Each number is 128 + 24 x the weight over its row's rms, rounded and kept within 0 to 255. Layers, rows and columns count from 0. Numbers have three digits each. The size before them is the row's rms in percent of the matrix's.

# layer 2 attention query, 128x96, rms 0.185, rows 0-48,64-111, columns 0-95
111:107136193085166118145135101162134160130132124167136121106113113144179127095118170130158136166133100132147131098079105174123112135131102124108099129135124114148147159140108109136107101166099128139088117126102138115105103116150095117123084117111143118147130155114062111160140114130147094122
097:133120135129104116140096161132136129108146106146169137103139113131137127134160118153086160102112120088145117133109121111130115121137139113133146134106082116109157125141102147144126118112091072114111052158128132129139129093132163047085088165135109111143126150123124165091109156093108134141
108:081131144119138121106134126114160128131115118115171102115119116136106138092132106124089119153090128128131126161133112109134165160092101145139091117183131119108131160126169091137130142182065130107094118131156132120097141118168085086140119093123144158162126123150139109125084161151157135109
103:147090153106148134171136120127119114159094150112106125132159140133141148093081137119146143122103106182101182118142143131113122091119163130112101122099178156165125123139120146151121105137127148166128144114145092152105130145113105194149175079133131113125128163144121108140157111137130095099
088:148134147095156144127138111123133129150119139146165134121155121130153144085129127121124164126196132167169130120114122144107128150148099111096135086134100140107122094112148105105111090153181106140110142134128115135164122147098113114148119084171148132098122101113123072084124090176088127123
104:119114143138130160151114124142072131139108165181097191139137114111131117099080165140132120099120158148070158135131142163130142133158141123115084137144154129148146120095134115118125123182126144135107132129155145175106151151172128157164136125100111124128187139135153135114133143116132128163
092:131154104106149146148150115113164190130141131121151092141132137139117131160159111103154120127125106133126155112090160120146105107136131156084136106142122135137112144119185171136109073118146104107150147107149151161107100147138125138108138058140126145122137138102047140143127104131106119147
083:154128104158147108088123179145167120123124159112096168112142138111084111135121155138136091135160088101088174124149138144092168116150136154171128137135147153165134142118136130113136111123127123129099103071124133095132141139163139130104076132148110144133127149104172126129124152144143184143
106:097130108177170134146142128136151155117146105105149127080110110095164159146131117111117136125155146123168094141132175117142133178126127131122115116144114113113125135109143125172150165125092156116107111171153121116159090131130131081131141137155148149143090117074117131118109059116126163104
088:144086117110132097129123117149073130124122136144091135157106109147139151093103110119128136119124117167127161101061143124184137125146129113092128150137129119148108114133119117155094110144115101084155110097108175111080157083166083126117119155133145129162140121110139110147170134131119092147
099:119101114108110146193118125111149103135172136137087132144161109096105159119141148150087126064116134128148125128107102128124132164102101133140175134165186136106138092144153110103117145112136127167145140113092091114120136117138154145156157129118132152158147107140155121085134174099147135119
100:110131101095143148113125146115151108119105153116149119114143172132107106163143115120118151127116120122092136116164104142138107149121100128180165155160120113148100132121085111151153111133112125120098132140158117131133145144088097093123113096177120190139083140153063146123145086155154149160
104:136077117150166138075123096143108142101117153124099147136085114143115153097126160136124132176072126128129163155137154202116130159122168142149151176119126130106136116154134097100113138133143142160167158116115118124141073135117086123101115092162115136123137133132125131115127145149145126136
113:087169141120143101125150155148112156155175131170116126140162156111153123076121115063171115133117084080115099128134090156127145134147168102116090136136116141133106155136127126114132144123125142129115148150104107166099108092160133126122163152140155140177085152111136119100128132144122121118
104:102160141111109110140092119132108146126129132162136104138131113119135129077132107144165115077134122128130133135109141163138126124104166153123101097139120093102157115127124098165168117139043155167138151106149112083100111133122096116134102106138140149145129193159143119144125145101136162161
106:178121096160137082126130126089131077114079135140129121148096124131080132143121147116112105151140125146083137137136100134137138132125165098125152108123152120148079113130153097108129105113142145110160134139128080131068108157140132134125132117145154143126155175116102148106072125136078094119
103:049112102161146134116114136142151113142166095155107089155105085145175109084125114112159062137136150146160179077140149150137150147151128117160098117125114131119085117123128132117144168127138190110129128144131152128140128142124116136137133140117148117141137145102134127158144151141112117135
111:159070141132131113153208123133110085194126169138158110103132126083133133088102139095134152115141104148124147138133144133113129142146105118143092146110148108108153139103104096126171105146130142136122139162156131156138129150179132118181137132137142120145106140144105092148120118147159115127
091:156076172076143119154153095115125121156095133104115136104130095128143129088103156109164150137117135139103165132143113148089158104135118107143090096125146207123155119094121111153129102148149122127126149104131147149146133136128096137165130095128149150122172154118099105130114113176146132135
100:113118138151098141107102106120073103137151152128112150159123115130085113125123102069138077136101169141128146136118160155148121096158151111130098102135135141175140119097105093130112142111140136123143109118146127126158175109066076132163123144111144161141151085135110152151113131115147141155
089:146113123107127100129087115108133104133100107073095140157129149095133082125134143105131160099059174131111129109142151146148149091093167092131132129119156132131120108127089079097094104122150139165143145096118149105140141114124119131146152153125122118115123136125085125175109087159108136111
085:130120110139116160133108134112178069105124157139149082102117096115086111183151122119092109134145117135152140145075179121114136143135115110158157144123140123134131136130096109061149134110156181140122130104131131115111111131136120152126070123166144133126104108125153144106157132165117111151
103:126147155099137143158099127134115150125128148135088136116122132161141096103172097143131188119091072127140094146132105170106179110143134090104138131142112159108077145111138147133085126158145119129163104152136109142138137169124092120112131123127100097147112123154126112113113084101086110153
095:111126129122155123140105138100135144131152115109166105097134094090177129086094153127140052123168107121127146136130130138118137140112167130133124061098127137142126092106113110134137082143121152131135124100177144145150134105154117116119139110097160073095129141119111121127100092078117139133
100:146150141122150160123087120117089143117162086152132117155129123165116128132130136127138147137077167109128112128167127185139106160103151106105160115127087156129108146148158101101135147152097112123104125127126129195150143112143092108101142121127132124115131138122144130125046098105126133172
108:178147138159089145060112115117121123114139095119141122102101129140148156152150123147131120128140165048126115096123099104113125131110145157151104114149128162126118132135149136119181107093121088140108063127069098117153134106137153107125098130129143100138112123137118136114095122119098129131
100:109156151120114071127140131105114167115146125133153159095081109139063126093150100148152100181104118122175117115154131118133116126117086127103173092121093109108105118129105138102132138104106107118106095129182091119156119139126130115112135133123124121101088129130142108147127186129107135138
113:150138111140128123128120141094152118133136103143100114145119117136105166110150133181108167166106104128110065153080149124164099141117100145114157137145072136142126170160099139085113118146104089124157110119097099122101140112160138156134132165116117146150130119127089178151119116114130106158
105:117169135131104126116147099112104122128133129109111109130154110107093122115135103109134133117127108142096119123128159107148134182087120146124110109160107157144112124129140158159160121204136107157171148126103145146137089157081104113138187143122113112113068109126121149172153152161147123103
111:115130091125120120096140103145156099106138123158169142151126126133134112159138118123140129143163105102155160100124143148070123129124103164122093168099100134147111103088145099157128124194073124089091136144136106117132097149118146106131140126114132110107154149116169091110124176136101103097
102:131139106138153087137120131110133144116126129146130127154157139116162133129109120112081121098086089143139117173153148115118098146131112079157122186092134103118123147145116118127107126135089104135125154106088124098164131141116124078077095197115154153109119137117169150105120168128137126149
110:140122153158084147139147142148160149110136109164117138134157163125141141131164108140143118170107084135116131150088147109103124095116110100120095109109152163131097105102132128109143123096145158110158138129136104120134119200116163124161156095154115142141168154145086107133105126153115077165
107:152141120139139136122139118167142124112143109169144133093104150110177086114091158155139157062160117172149140119113139125118124140144104126074118089107125073112132154133123108129143098204129182133149170142129130134168104151134117120121125134146106124121136148108130124129144143133100141158
111:147138149139166101176117106114136136135129131131144108098132138151128147120145154161150128132120100135123147165097140105128178124141083130110140118133127138120154159131067085121095133151101091134157116115114162106121081153102059123117141165130105157151157137133133105140181146114112149079
108:156111127158074143113166142160064144131153150097103065117096121093115131121161126139134132155148076114125116129140109131118132155140135149127124193108122108116130126116072138153130141103173183120100116131120152103125120143121104154167150153142122142149115127136126092091129142134111141135
109:156143120125104152143121105081163123160123132155148153118165102108137131144128119128129128157104116140152084147145129135113063122095152108126153120156097096184169144155137114100098065149109140171098147126137123106131094149096130151143117102137136169117127142148102101108082120126137107149
117:134125108147125131135111115156128165104105150143154163150098100112107169127143126126117125082147146141091080120140112110151128160108158161135146091148093176051137113093160153107136107131134136178121106129153136118123094136119178104093109156115127133149147126147142137152108107169133153138
132:133136167111179149173157154165143113141131144115156127194163101100149085113116128120133122119140149095111132108137143173123113129116104166116141139113103123141088142163154106111124084160122141119103176114117142107131157124134085168099136086127157120160147133121078118119129149138117123101
102:108133129122156149110152131104117113124142144155123106176104202124130153131184148148122156150102127098155115132154137132153123128101083132134118154111141117106160124118109131142131129121117136108117192144156134137112048138140151067114155118099120112129080144135105139158125108122120086127
105:139126151088135135130151098152141126110121132160106144097145133151134158148087175153129149121101150141067157098068142109133136133149117131114149156123135160103129095180082130116110107141155118163167164129119092121139160104128151096117152107107122140099132172149154118140140113116139135174
108:120114138082139137082165096139124082095113167141145116158117104140121142120119110131136112064103124116134120181139143126146133151124121132153097126148149115143084112131133112098148134178129101155096129135125112163161113124187091148118132142097114154145110144153124105137131111102135192163
100:166109111157175139105161147133165113162133116091103111101109083121094131165133158153204106121183118130130130142178131116157130119118126141123092129154121152158112110124140125122136112101103102112105159136129129099132152108121111085159143121134121129122168116142080145093126135096147139098
111:126108128092153123098114139120121106168143129140153117144131139160114169106095129155150129075087147133094135142125123160078143111141161116165147147155127143146142093127131161109088146114066138116125133117133132130144137186127117137141081137116076093111158144122111130121145150173135176149
106:158141120140146149134107113143153105125123131173157170176145129142092138091133065134126148120095146112135131167131143155094125165169109093161119128103099154170156082153118135112099167145136138129130170149116133146129125147162132093122128128112095062113111150134121117136150121102103142132
103:075126125097127140109134127143139103130143069141133114126135081109172118082124147097145115146114101095147108109151146187134110134181104095137132105123146132090095123135115102099163097146164128108131103144095153113120105105155100144170166104150115144109124118114145101102123135150126102093
110:132124125082093158116115118084088140083122149112149141133156162118124150109165141123129093118089094101128162141091097158140129112103140161146139143191124172131089121133157107136080152132131104128161174156147154121140119116136128096105096158139126158127127118091101158149138115124124111108
102:120124146117093092107121125136122139141122176183133174177117159150118138170130130094134137123157128121159106111116148128140121140109124109135128139128108118179121117165106094140166092109109128147126120116124134129120110135182103211143157129105127079091097127136120137102124136129081093124
116:171112169148113120142150137110132165118144099134099113150171116164148155128104066165139084131130148090116119114114143128131139117164127120148129126104135171105140131111058103137143118131144110144112069141141139113154094124121140102144167154142150134122144136114110121130129145083154119193
107:163109123131144158094134072128115155102146117108143141148102109126130103121118088127118111123187125048132100118126129112138174102132107089143158129117141080129142115084145139140112135145109166130140142177122092123133137120131108188144163141142119140152118126124125161133143125115124076098
071:144145155106175127085160098095148125101102135126100115132122157191129111117109121113158116181135126101125149102141085118129156083093130119128160125114153112133136133160146132133092146154121083086106121112129137142114133174138098129099133133114085146071130156114090132118139127127151166154
093:122100164112153132100164105080135107127083140093151100143151138151139134144124112108093131132131106115140178138117113139100105122085146149134087111151163142112176120101109111139161133129126125156114131119155119129114120145086096154192120087116138188109144118141108132164127156167132106150
086:124119158147150129130152109093137127116065112167101140121096136150136156136081138121115100165106100106151163125160113156130172135117086102120108118085154157118099117140146095149132097167133140124137156135123155086128073143137109136121119116121135131118175104145119091115124175153146144171
070:124139144125109135116110110135139127158162135142100106117078108134121113078113180091143130114167077128123139134111128169110177101133132108149144104136145116157111069126138111103094104163153158105158127121122122141136145129149113092140115124149127066106133172154095104081126129115102156126
082:163120166122123164093160110087165117122180141099126053121119116110140112142184126096138110136142111152116133133125134167109113166108128133135146151133119103086153142110094110172135137104135132081113107143135113125131128112113109158158105149147134202127131115160109114130139146133129098141
070:115112126097125114170114113123129131116149072121098154147161146125100122116069146140157108090122184125123120096162144096106150145130118109164106103122125151170105116114175109109150109161151118142156132114079093096127129131156130117127130126117154072134167113098094127120142131149084117118
110:150114140136108127168115125107160139135141121095108137168118078155109111138119116090127165148134098152106129091075157160125120085142084134076146167087115143117085140133150111073138137104122149122141135146138087119146115094119119125127142153144119156142144137101086125113107131124067120127
082:174103135137122150104098096126106136132133140187082152089099107161084156117133145134184148074150163127126124128136126119128114072148101139120094092128144131136172096147167146166116140123122145152154110122117123121115160145144091145121118089105112103141139128132148109129171117104130147142
094:137143083169139121136133146100130143144112115126154128064132103141136163126151145134159119134098145142168128127105096073139094120174142174116118121136140093146112111160164182149120155081142128164119119116149113138155111146096135154122143075115119131135092166152113147158145118134135140098
100:120108169143122184132141108124149134129155169162076108173110134124129158150117118119131142119156153132129150086090145109169101114128111108099133183120134134116118108147134176098156125105102156116143140135119126128127130124073139148082130117129106099112083165114125135170139138082102104105
093:144169162114091097131113129088146150122140142166125095102119173155121119085104109140116137104074117120082102134101116133137162104149103110119093106134185090133135120156145086119128070123134116172134137135149111127127131146150148160102149119155092128146153128151140105167105143147118145135
087:122133100170111129130098121096086147111163133118170107059080120130099107172193145083143125151123124110135116081143095102132111163136120121131120126150140124135097127124117162125165101131130106115112122140148120147121131168110104163154144130122154148129074087109140090136139130146132124146
097:194140146110106122139134138149144107137136115150136128124111119108125145091133125107149088158132109160145135136124125091155077114115146119122135135147150069146113112112107125104110092055164125106123184115160147103122155141102147128145130153173141095123120178099119126124142113181147152129
101:112108111095123123162117127132124093141167088126119127105168161128077094070150106161150142134043118130122121125178122125116128104136128123172113095163149139118120092134115108126140135138096079107135094098119091125129164135152109144127093104147116146153117131111131113119144106160106134121
101:096159150109126119144114130113141125121158135112107116143167147118130133167097094117200133136155134151147120116089156113117151132105111206133119142109120128162120143138160140118109143152099182085127156106167127123140142127125117085134131134166075146105117126114081109118120108139127087148
103:094110123108102140116101128136142123091063129131093162126128143147137091148141144143124132140123128067163108098139129133123127086130094176110131133167117119143129135128167164141139118126128148135153128148141133172115139192138114153114140100133092143111130122177138080134092140144078084131
090:166144094152112151121116132121133081110142142149131117143125159112130108123179107129134117124142189126166090110099129117153131156156107163181108104176107103158161134113128159090089157101117152155099101117114129102140153138132141123092119163140125097149133115138152159118135075153134141108
083:138116125117100110169138143139118141091099153120189166103150101096123135102108167164133157125060130138078114134121120110126135129122108105131104167093124130090172121165108112157139116146131086130132144112118129101110107113149132121105146127159158089116101137141122146137168116098094079125
089:134152129120104145171107115161130163108150141156123175121151113153135131075115111146150184128139117095070099121121106117143171137156109132122172146097086097114123117172141136115106118144137137104141123143100152148147143114162140129112135141174112074149124150118151122096112123080122160116
086:125146114133107125103112128174123086167178120140149128143122140082130133142167160171153109084113149140166091143145132077138114095142115114158126102146151129154135104144131134115137131114110106143172155123150102075159176110146124131120101150112091136159130140089140160156129126152087125140
091:128094132116124081147131146158108081130133110125144144098168119146118107133182189112120151071125123166132147152184152148134095132119130155134106097133142128135175105113115074111136133126116114149140080069134140120170162128108130149152128107136134124129114151123161131148128098150144129128
088:098118062112110137131132146115131116118140142100109115122137160071154121163175130153079111126113163114167110062117129081152116096140136151139155148114146089133112111143128187125137150100097143156112141128109119119136104136113143178115127137160116155136126122100146154133147160141147099138
104:167165084163116070137122182100155107125131079124114091138120131165144101152124087162128122110157104143111128124109142123107128114087159173142129125135102157126118147135154110088160129119099108140099116131105081106109101129120133101121124146106104117126152123144095127091077140131098135109
086:101134172125178113161121104124117156140125114121161178123153107151114126080107161096168134113114098171102112127110148150115128067174120162097128121130143126150086124109162103093115132160147140151145147073151129154136125119134113145160108091104124132136150169147116135146106109118125120115
096:136171117136147159120093110086139134132145113140178111149167144179141120107151129110114146113079100113139133111177075127110136127149137139109138150127145129100124111192119125141119118121133088114130125098126141167114119150121135152114112068127134167094112143133131140181102105111174157143
088:187106093078124160080110119117141142145163130136161122149135122138118122147115116116140172071145125141099146144123117140133143085137106146136155147132111154130156148150119130142151123099081127110138104149147123112156196076126129112118092125110089164150136128119080136109117090121110142149
109:138135189166150088120110143135138163121128114123140108092113136107141169115157128153131122100096199126171155141113115103111106126136124147119154098135155108113160133146085163144095140094142094128101109170104114121152082125142117116129143133106177123109139148114102143119169124091113156119
105:117178172117123161172105118122171080148139137129134110143110163167111131117124139112113169095151122129102074140138097170128117111150114124152096089118169107111148120074138114136098135148138104143097146102103142135108152130131146160140085139136138143111173090123155157142108114129112137160
084:150118139149131130120118093126148102091128133149149118136144121190101116124113130120147116071102112125086124163112162132034133115125152130147140119181105138130162114101161122137148144155158142121110136129111119137090088111100108172113143124147141122127137104155141092090142128143094141102
099:127100114153116121137106135143100137155087168136151142158118097105144148088089150116123151157115097143107152152104149164126132126138126135125137114082137129109111131143109081136183115180089170155152140136151130094140106113145135118147140106102160136158105132157165139127147149062094125157
103:133128102141076155136128127129166108143121098133095108131147166141129124106140078114138148140099073136147163120144137102139153092112108116141156074148090140137130112143134155118120104129163143125095103138104065142134089157089114120158151124155143115133143133064124134108120155163122143096
091:174113166139103131086174141131088119122118131140136129139134123125147104130176129114126150095102097129118148111104158116112159073079103169118123118094142118161143117156105147121145091142127150146124147094124066104140152106168132176157131124141165110156105113166109158133112134131117106124
100:150157122079142123148122131150092105103164117170129131088183103086153118106127144136128124143119123163107144099124084141136130151076130139082166127104151108143145175111119120131153109137162125125141117147128132117098155117168100122094139135133122129102159182096165109171150132124100132147
093:092083132114165073145131127130137098125117132146153111119133161164135157124128136064164127107115142132143143206136117116157111124142115110125139109145142093128112147145113120178136152119080096146128148096134181106155151100123172114134107127072117140143134139104091130139117114114133129109
104:130115096059115173138102143140127110140161122143129120115155138115141145129132153127159145139129159112177095154151082112155146130123121098138109108130122130125142065123107162176140144157131144127151108127092188153128092103107081109116166161122145106092144148150146146140151148145132136119
094:141121142119137117147174120129159135110131130180151106123149143123087139119157159144108156146116157107126110140164154143126068162168112146113165094124111114105156170074134101099116144121093106099174113122130161133121166124165135091127121141112122118131086134119124124164108131138166152171
102:137117144127097147118095111088119153107102064127132131096153087110131122150145074135119152177117125119130122105129102096105167142121139125128105102120097090114196142123104162115174073150163161148107104123145100115165136120159161151139127110137132135151142123144129109123112120118162139142
093:136111157154136128129140154114129133180084115190103122138156123098152128106140124137138119095105138135119113141161128067159141125103139077115100106096138118091120129181116147142141141146170136126142144128168137104122086144138150110101097141088100133135115170133149151136099182121120157148
116:129152148127123143125124126110111135112140153114118154131154148103174165086123109112099184089112112147101109121157124129183144171098129145142165109108123145122105114143149105142124143168154122124129140129123146150150111176136131096072077150157123131106054139112142115113105118123146142089
098:108094124142151116166142091154131120112125125161119140159137130086141130147123124154109156142159185143171153117101150126128135082151103137113152140098168174122117071137138136101084115115071157099145118120081113104141132093116145099104173152138104151149138116120106138133111147147124105138
095:159142109113162133186202139190141114141119135136134121145120141150151087121173131155092109147133060116157105144144140153132106122112137131090112130108129137143084159126108133117133102120138142073080124145111118115092123146120139115136141139135122111146122170112132117143087097143137154110
103:105098158138156133136160127104140077117158111125102153121135146121091144185118119110131097106130145151145114121128165128114143112088110182194146153096155128131148120108129119072119109123089123103154123082139118122122133109101112139140109114156128148129164093130084087136118137179134142123
091:174139150170138149099141130101189116138104112090133077139142158103105131097126133121133133144167115125171128126140130137075162165122139103149169135144105055101136175117141122092109143135137121139135116173134165163114138129099120129106097121144109142135125129143109091130120134103129100136
104:094199115109148113140099149173134146113149131137136090134063079107119105138161118094133119104147159157109139121139158096124144127165084113139123104125096087162148149121157133146094158128129128124135124154148120143098154109150143117157093096136133117114135122087147141117166133119140105163
092:138113132156139155106115089130144100110136132113082170113087111114124119152120143099126155128187169139124119149136113110128143140138130120127151094145145113106123133093081135102126107101129145100133137095156119144149100171091136088159137179115097155134138135174113120122090165124193150112
095:117193067105151141133126109176112145155131123137135162103112126106149141095122111112163138079151117122135125146136116106149122169122151148133110077111132123141116120130116147142111147114083147136136104114138108165114078125142147109143146091072111066098128150097126118106122109147091136116
088:152139153114132136116142134104101127126092136143149131171078150120130115079150151134157123172151137091173131154111145110098133156136169127166106119137134118153145129132190108146134102090192163132105142153137087133116111119115102114163180113137160110147109128116096123097129150154138128124
090:164120120141117098096136166102142162151128095115128138127132118100147142124119170124159110148152170135118140110144155123107159081127125141131122090100101180130162160154135125092169117137127098152118138179173137169100148113145125119114145166113098138131158123115103123089099143154078155143
# layer 2 attention key, 64x96, rms 0.18, rows 0-47, columns 0-95
090:145126155124116148141119163129131079118110176129120129135120115115177151127095155049180174093106145126105135123133150138129145156107169159126141149124176108117149100116115082158134128107102159107146095133133138129146116124144087100154147151144101135118131137126107155140154153155131085114
092:100141148101113093131102150137151168131103111104127108111128095163134105141125131128166133150118147177086158104135118185122149134156099133166128125176161168111147141154131151122122131160177135099139128122119184167087114135144114110128101129173149091106139112151114134117112160139112143102
097:160154104120104122121113146130130069118133168121112102105111120120145118146172148118175144092135136117130148148088100138157103143097147135150137175095167160084149085114099113114162106094094129114129145159159101144119132135127104118164172072104136135112125127114097144128167131123112114116
078:110168097163119125132124080131131107069148083099110156162116147142097145143128083138115144128153119123130161131153172128119089144116154173122127153099103084141103111170126147098120120158109108165126087117123107123106121098118133129125173120097102110128100094114164122114116147105160137107
086:163130063128134198109092131104156098126126135114150123126124161146156109140142155112115118093111143138125093106114166101153136092096168140126105141143091137126171137136161155123189135128116136135143139108135095094171095142120141131108124135145069155139124141151136122101164113150128128141
097:135112141147162146130125063117137103123092139097154125123089130154146131119096123123159104114156124129113165110174155139111130144085153144147119096144089147143123113093127109132117129139098150164089085129139112111074105146079122117129103145134188113092166137151110127103117113153152156116
102:161135126107124165125129144113112097106126128116148117084139131134171132122130144085192113101139130165071128110132083135140150133107122155092145110153180152108151125120119080174135135135113137140135067149073124115096141141118121118144128144095131133111122154134130130149080145137098095104
113:149154131136145143096059126120105131091132062090110139127103137132142122128143116128125107117088128128159150133118143126093171149127131176140127106109090138143123146095143163095091124130087102146119107137141138083149150117158147143114105086118116178096144104124162123148155136101109165142
100:092123105151099113164158132138095132134122146130150132122158085085129140104135134133128111134142143085152095131122121150123145130129152129112073138119130136131078115133126131130130119148136094143154113169090113144151149132128086104170172099111119112187158193140079111143128157132085101116
110:155073094116138087099153141128109093153154109140134097093115143115094135119159127124141128145089148157125151087078099085121155119137113132119161137119136164134193130150121135131134166151110104133159080144115155143133147131109114130106133135108082131145081121122173131129105132124091152112
107:180111094123197096166122123145106114144140163150122114120105126076103119150138171074180156151124120089126126130133119158096102141105145088165171105120111129149145123124144096153109114135110098118133089125131142177148152134125119109121145141131135127152123110126094114127122130143115170154
108:136161132115122124120119075092142138132108148133143133111103157153079101101117124102115155140133153111140138101141140141075121134116137130116129099204132093152081109113127121131163122133126114137106121114099137131136152182090156155169148134137162119064115131113142067117123111121128132100
106:127155147114116136119109137135148124121144114101178126112113124119178111135126167137148162139120171098141060143114121116166114153173116176097136204118096158139110115166132131118132105094126086122142116099135114133129153159150082117119163136135144141103120137131140133152102119172140148105
102:106144133122135130110146151110143131166163121094098112111153135108117118108127112083142134157120175140101138112161161087109146145136109122159149076117138132106125094129171136149174121159107099106154089091121085156187126152160111133156112125141182103172126121119123125119131114148135161137
098:135144134123120112087135130121132125066101119156115105135154079070107124117166092096153076128130143164082138121115161141145172129150178124154138113150118108117140130152143160099156085130112171150101116111120145164131138143096128114112114122126095172150153155153131132151118110151127122119
104:114134110144147136128131127135117174135101115108148124138135186114107101130087129177107140133142171095135122171106126143119081107138109119152101138138117195153208144122117133117135102130137153162111107126131127100104121113154160139154126104096144119138138146142165090116160088131124113086
097:082169186105141124136149113156138138121132147177149154118127156129164086133138128145134115108111101083129109111131101114138138108090164157117125111136144082145126157155125132132102073131090126124118100122128092086146137096136165099130122113159093138113108130080169134126137128104108087151
079:114163117132097139111137177137128117170163185124129114102125118110149131159121148152177154092111137158125151113092147088089126134142119123112105149082135140125125126117106143115162079118076133079149131132144129147121141129101099108113164137120096154088097119093127152140140138129122123070
102:143142128183124148112136148120127095115117114177080156129093123126091124129074119081154111136139127143145164106146159152136149168159134122167142129143108147145134097099145128132104071152092140153116135120148120089147126136088090152094120114098128159137162117164101134122158154151149129109
097:130110149148121107131109117130142158125111125125126139138126077113065115073079113145111125128149127136157133089142125183093137114140166134113117079146117132087091101107143112121116157143153123143127158110087119174087107147134121160102107159151172135099147124169142102119146113132107134100
104:142113143139114152117134115117159106145172102115147116128135116141152171128168143134119120105111127123144143175140180112120144115129151166116143138160081128102139139139169154122131164129088129157093135145146077073144110123108086146162127097111123198119163111147105145108159135142139116159
113:118062121125150145131141114124079158125105149115111129103161155082117157123092108096106143059136112110085112145142138150124099155121148088121143132132179172120134125104083101169142138111155144145150128137154144146118100141131094163175109119113132151130108120122109135144104108125113132156
106:186127169180158117151116135118132117127149091127104127166154114145124111146122145150133153089126193168097063086115151142112111107120150126123113124127161157124134152164145103100142107152119125120139163157102137109129127154123115118118141141110093144133160083091149137098090134129152123125
100:118137151128153174114130102082116164146133107088140110142142089126138148146136108100172131148161097098137149160151179145152171120112122161112102130099091083160105132092150126114121122155139102133122112167090107141168131107104140118125162117130097144137127145107078118110164106145153109120
117:100148141119129133151148174116169153119166107121129134120140124122123078129095151134114141193104163111128088108123176119107131132130161161135159125115135132122121165119151116099116111124139141092113146114137156131100082122102117184093124069156116140094177110115157130113121111139131126086
102:110078168142138111141124136115142137109112119142162139140087115145118121153160143107114124162146123162134169137123095129109140105141063089156119134127138094109123140098165121125131120094166169150091103131147107138129135163138110103104130146137170152135097158151119091112095161166137180161
097:113086157160158146093148081102141110133135119129156123128138114086121179099122087131104137146184119086174124101135102182125135146136117128115103089102138081119121135144143110135163159137154077126133116125149138140172166109120142124154150144112160134107117149106159113143116112106121113141
118:123099130200108162116099125135156083127127110118112099118121134134148101141128148106130097143126123114129143176115177140124151105118168142125133099120114106125092139076129107067084121114145140149128117131134126126110106107123140167126109071095158122137152080142134151120078089107130137136
094:141134105152101142137109152126159109157130127135116090181110097142134136130089117099148107111093092094193088121131135144113099137118100081132131103150146134073124110136135157148170162164150104107136122127098131158116126109121118137136158143171146140163105118142153115113152153079155103120
100:131130129141123109133109134110113137106133120124104110138058118148102144104122140161092121089159117096125153124169137085159153088100129136133108117152103130135159124126155131116128133141107154145124178169172093130135093128123168099137108149148123152109105161109127148095097135045114137114
104:132110159125093137148088114103144121159148142126126120135134145135093123156137132138142144114102110125152113131127138147151150073134131150129094118171083182146133141166117162119147124147066120113115149075145126115193129129128139139134101113158142126135161099184144146125089090126087153131
101:138105115072133156168122141141172121124100122136103166135090197117108104094115112127134133122144139154120128129117102126160170102132107149110142160076131114134148107108183121136117138151143121165111141137136106119159084183118144105137173126150130124155135139098112124136106124178131092120
098:088174112144114116136115101144109136127128105130163115163129122150125114107119137112133071112175146111142155132176114117169146120102129118156165119153141135124098175174129158099151134125119123140168114106154115133125122142137179129113136112138089157147174162104116122099072120140144142178
101:143143117167148094132147112140129112151137075120126102102102107120137162082186139155179137125095146141130142137157130113188095135121111157153141105155104112129095176115122102108154150153134115158143146148103127167140114085139101181127123082124132150137095127156110120129119130139149118150
102:127137063132128127115138118120126123142152154127128134173147192144166129090137131147098098111147138139136147122118097146140156142128081105106099139091163132135077097161124098122136087145103178133129131106129140109172130160119083152121115123106120151145095100152139134179157131102144150135
098:104105102137171121136122095147144125117123171138104142110105126119144105102135134156153142152107153105115109087152106131162119096138131159122139126106102129151138135077131134119150092114128116077113103116135162125127131139096141085095112149098163144076093141123140113108104158187190132166
098:103148125106086112183124132076133089125108115134083109124158105163142109160161149147096132188143110123123097124125117130157126178115135108122122106167139164113169139126140170142116110129152130162105114107106144106121116142132157108122098136152098134150144142124104101174162130141160131169
099:122155123153128099110128131060144134118124122128128133121156161114131120095153161150154115117119158122090136051122124129141142097119117138053159133098122129101130157116137112161115094138118088103163143118161134127120120137184155146151115138106091136125148122123107108120115138061139139112
112:188151162131117137173126129136146143103129141102093129083173122123146092114106134134095156146114122096096113147116118067139156103172117141142163160152112114117077145156128138094107154143138142122147101142133145188154127170122118150124140122153091110141130137113153132114104111090137129110
093:131055104136156106144127102136106068088162117137186174130112121119145130111148096129135139125096169104087121167135169117136122090169165107141169129145144093162157139138136139141138164118123133133128128117109101138143158137142096117122135159120142146132186110146120136119111137134134132105
105:137123126079124116114154137102129138141153106151136121098111118155134146148117130134154108126145131128122102170090123095087158067131134155115117133124127194133078117127089160134128116149113154141168137156113124131093163145132137131162152159124153141145165147158097096146079087118174139140
106:171138097170141190079136156121125110101144106124146123100126140107095127119132143139151094159118119155139093092137118124099142121155102120160154146130131150124122145104153126087132090101114150134108146155128131161155156150159160159149156112163129120121130141141083129168181124168120121085
097:137137161144158112102166130131139106133128119132122144101151130124174128140064105119175101113113147131146129132168132111123130153088130117145126154175118139118149155149143159123098096113088123179081157099158127108154165084114102168111134137133105127125125151161107107108102142150121182103
103:131123162189135111091116126146094137110131156158094119125076107136139122153113097126129120109086153098140110112107159140139161118133155105123105149108101125116106136164173138175149176082145110118144146121139125153125156144120152144139117127102113100080094157108101134110077102116137130166
085:180170089166118196143156150133156126120168128123137106148126132092143162128131132152130141152169127131117136113135148115124104133142093160098150095112142095111171173112143117133127124117127133104111152111103131112128144156120076119111173136109124169166147134134069111132095098132139151119
099:084141159102118153162108157135151092108144143148124125165130121114121130096131126107110198124142129149142101170083091144105125139165120094134109114112132130159065115149134142112167135142106122141117161147163163155133084134126107142146135138095145131079108129111088131118080144135112136107
089:149121131115138115131100118096136107113093144151144107117146132173142128127130152161145137153102135098148147136140176131088151115131118155125078134096148103157126100156147116131129121135193131095151140132149086084148109093103103095159176121161114128132141157121184076134126094145146146124
101:141110133130136121180126125092187111129139149106134140128134135131084151165150091101151115135136145152122126151158091170095139138124107139113099117126141146125169120076156112081127131152132121088119146144118131149162163119195100140112141123162090141113098124122118111103106099133121109181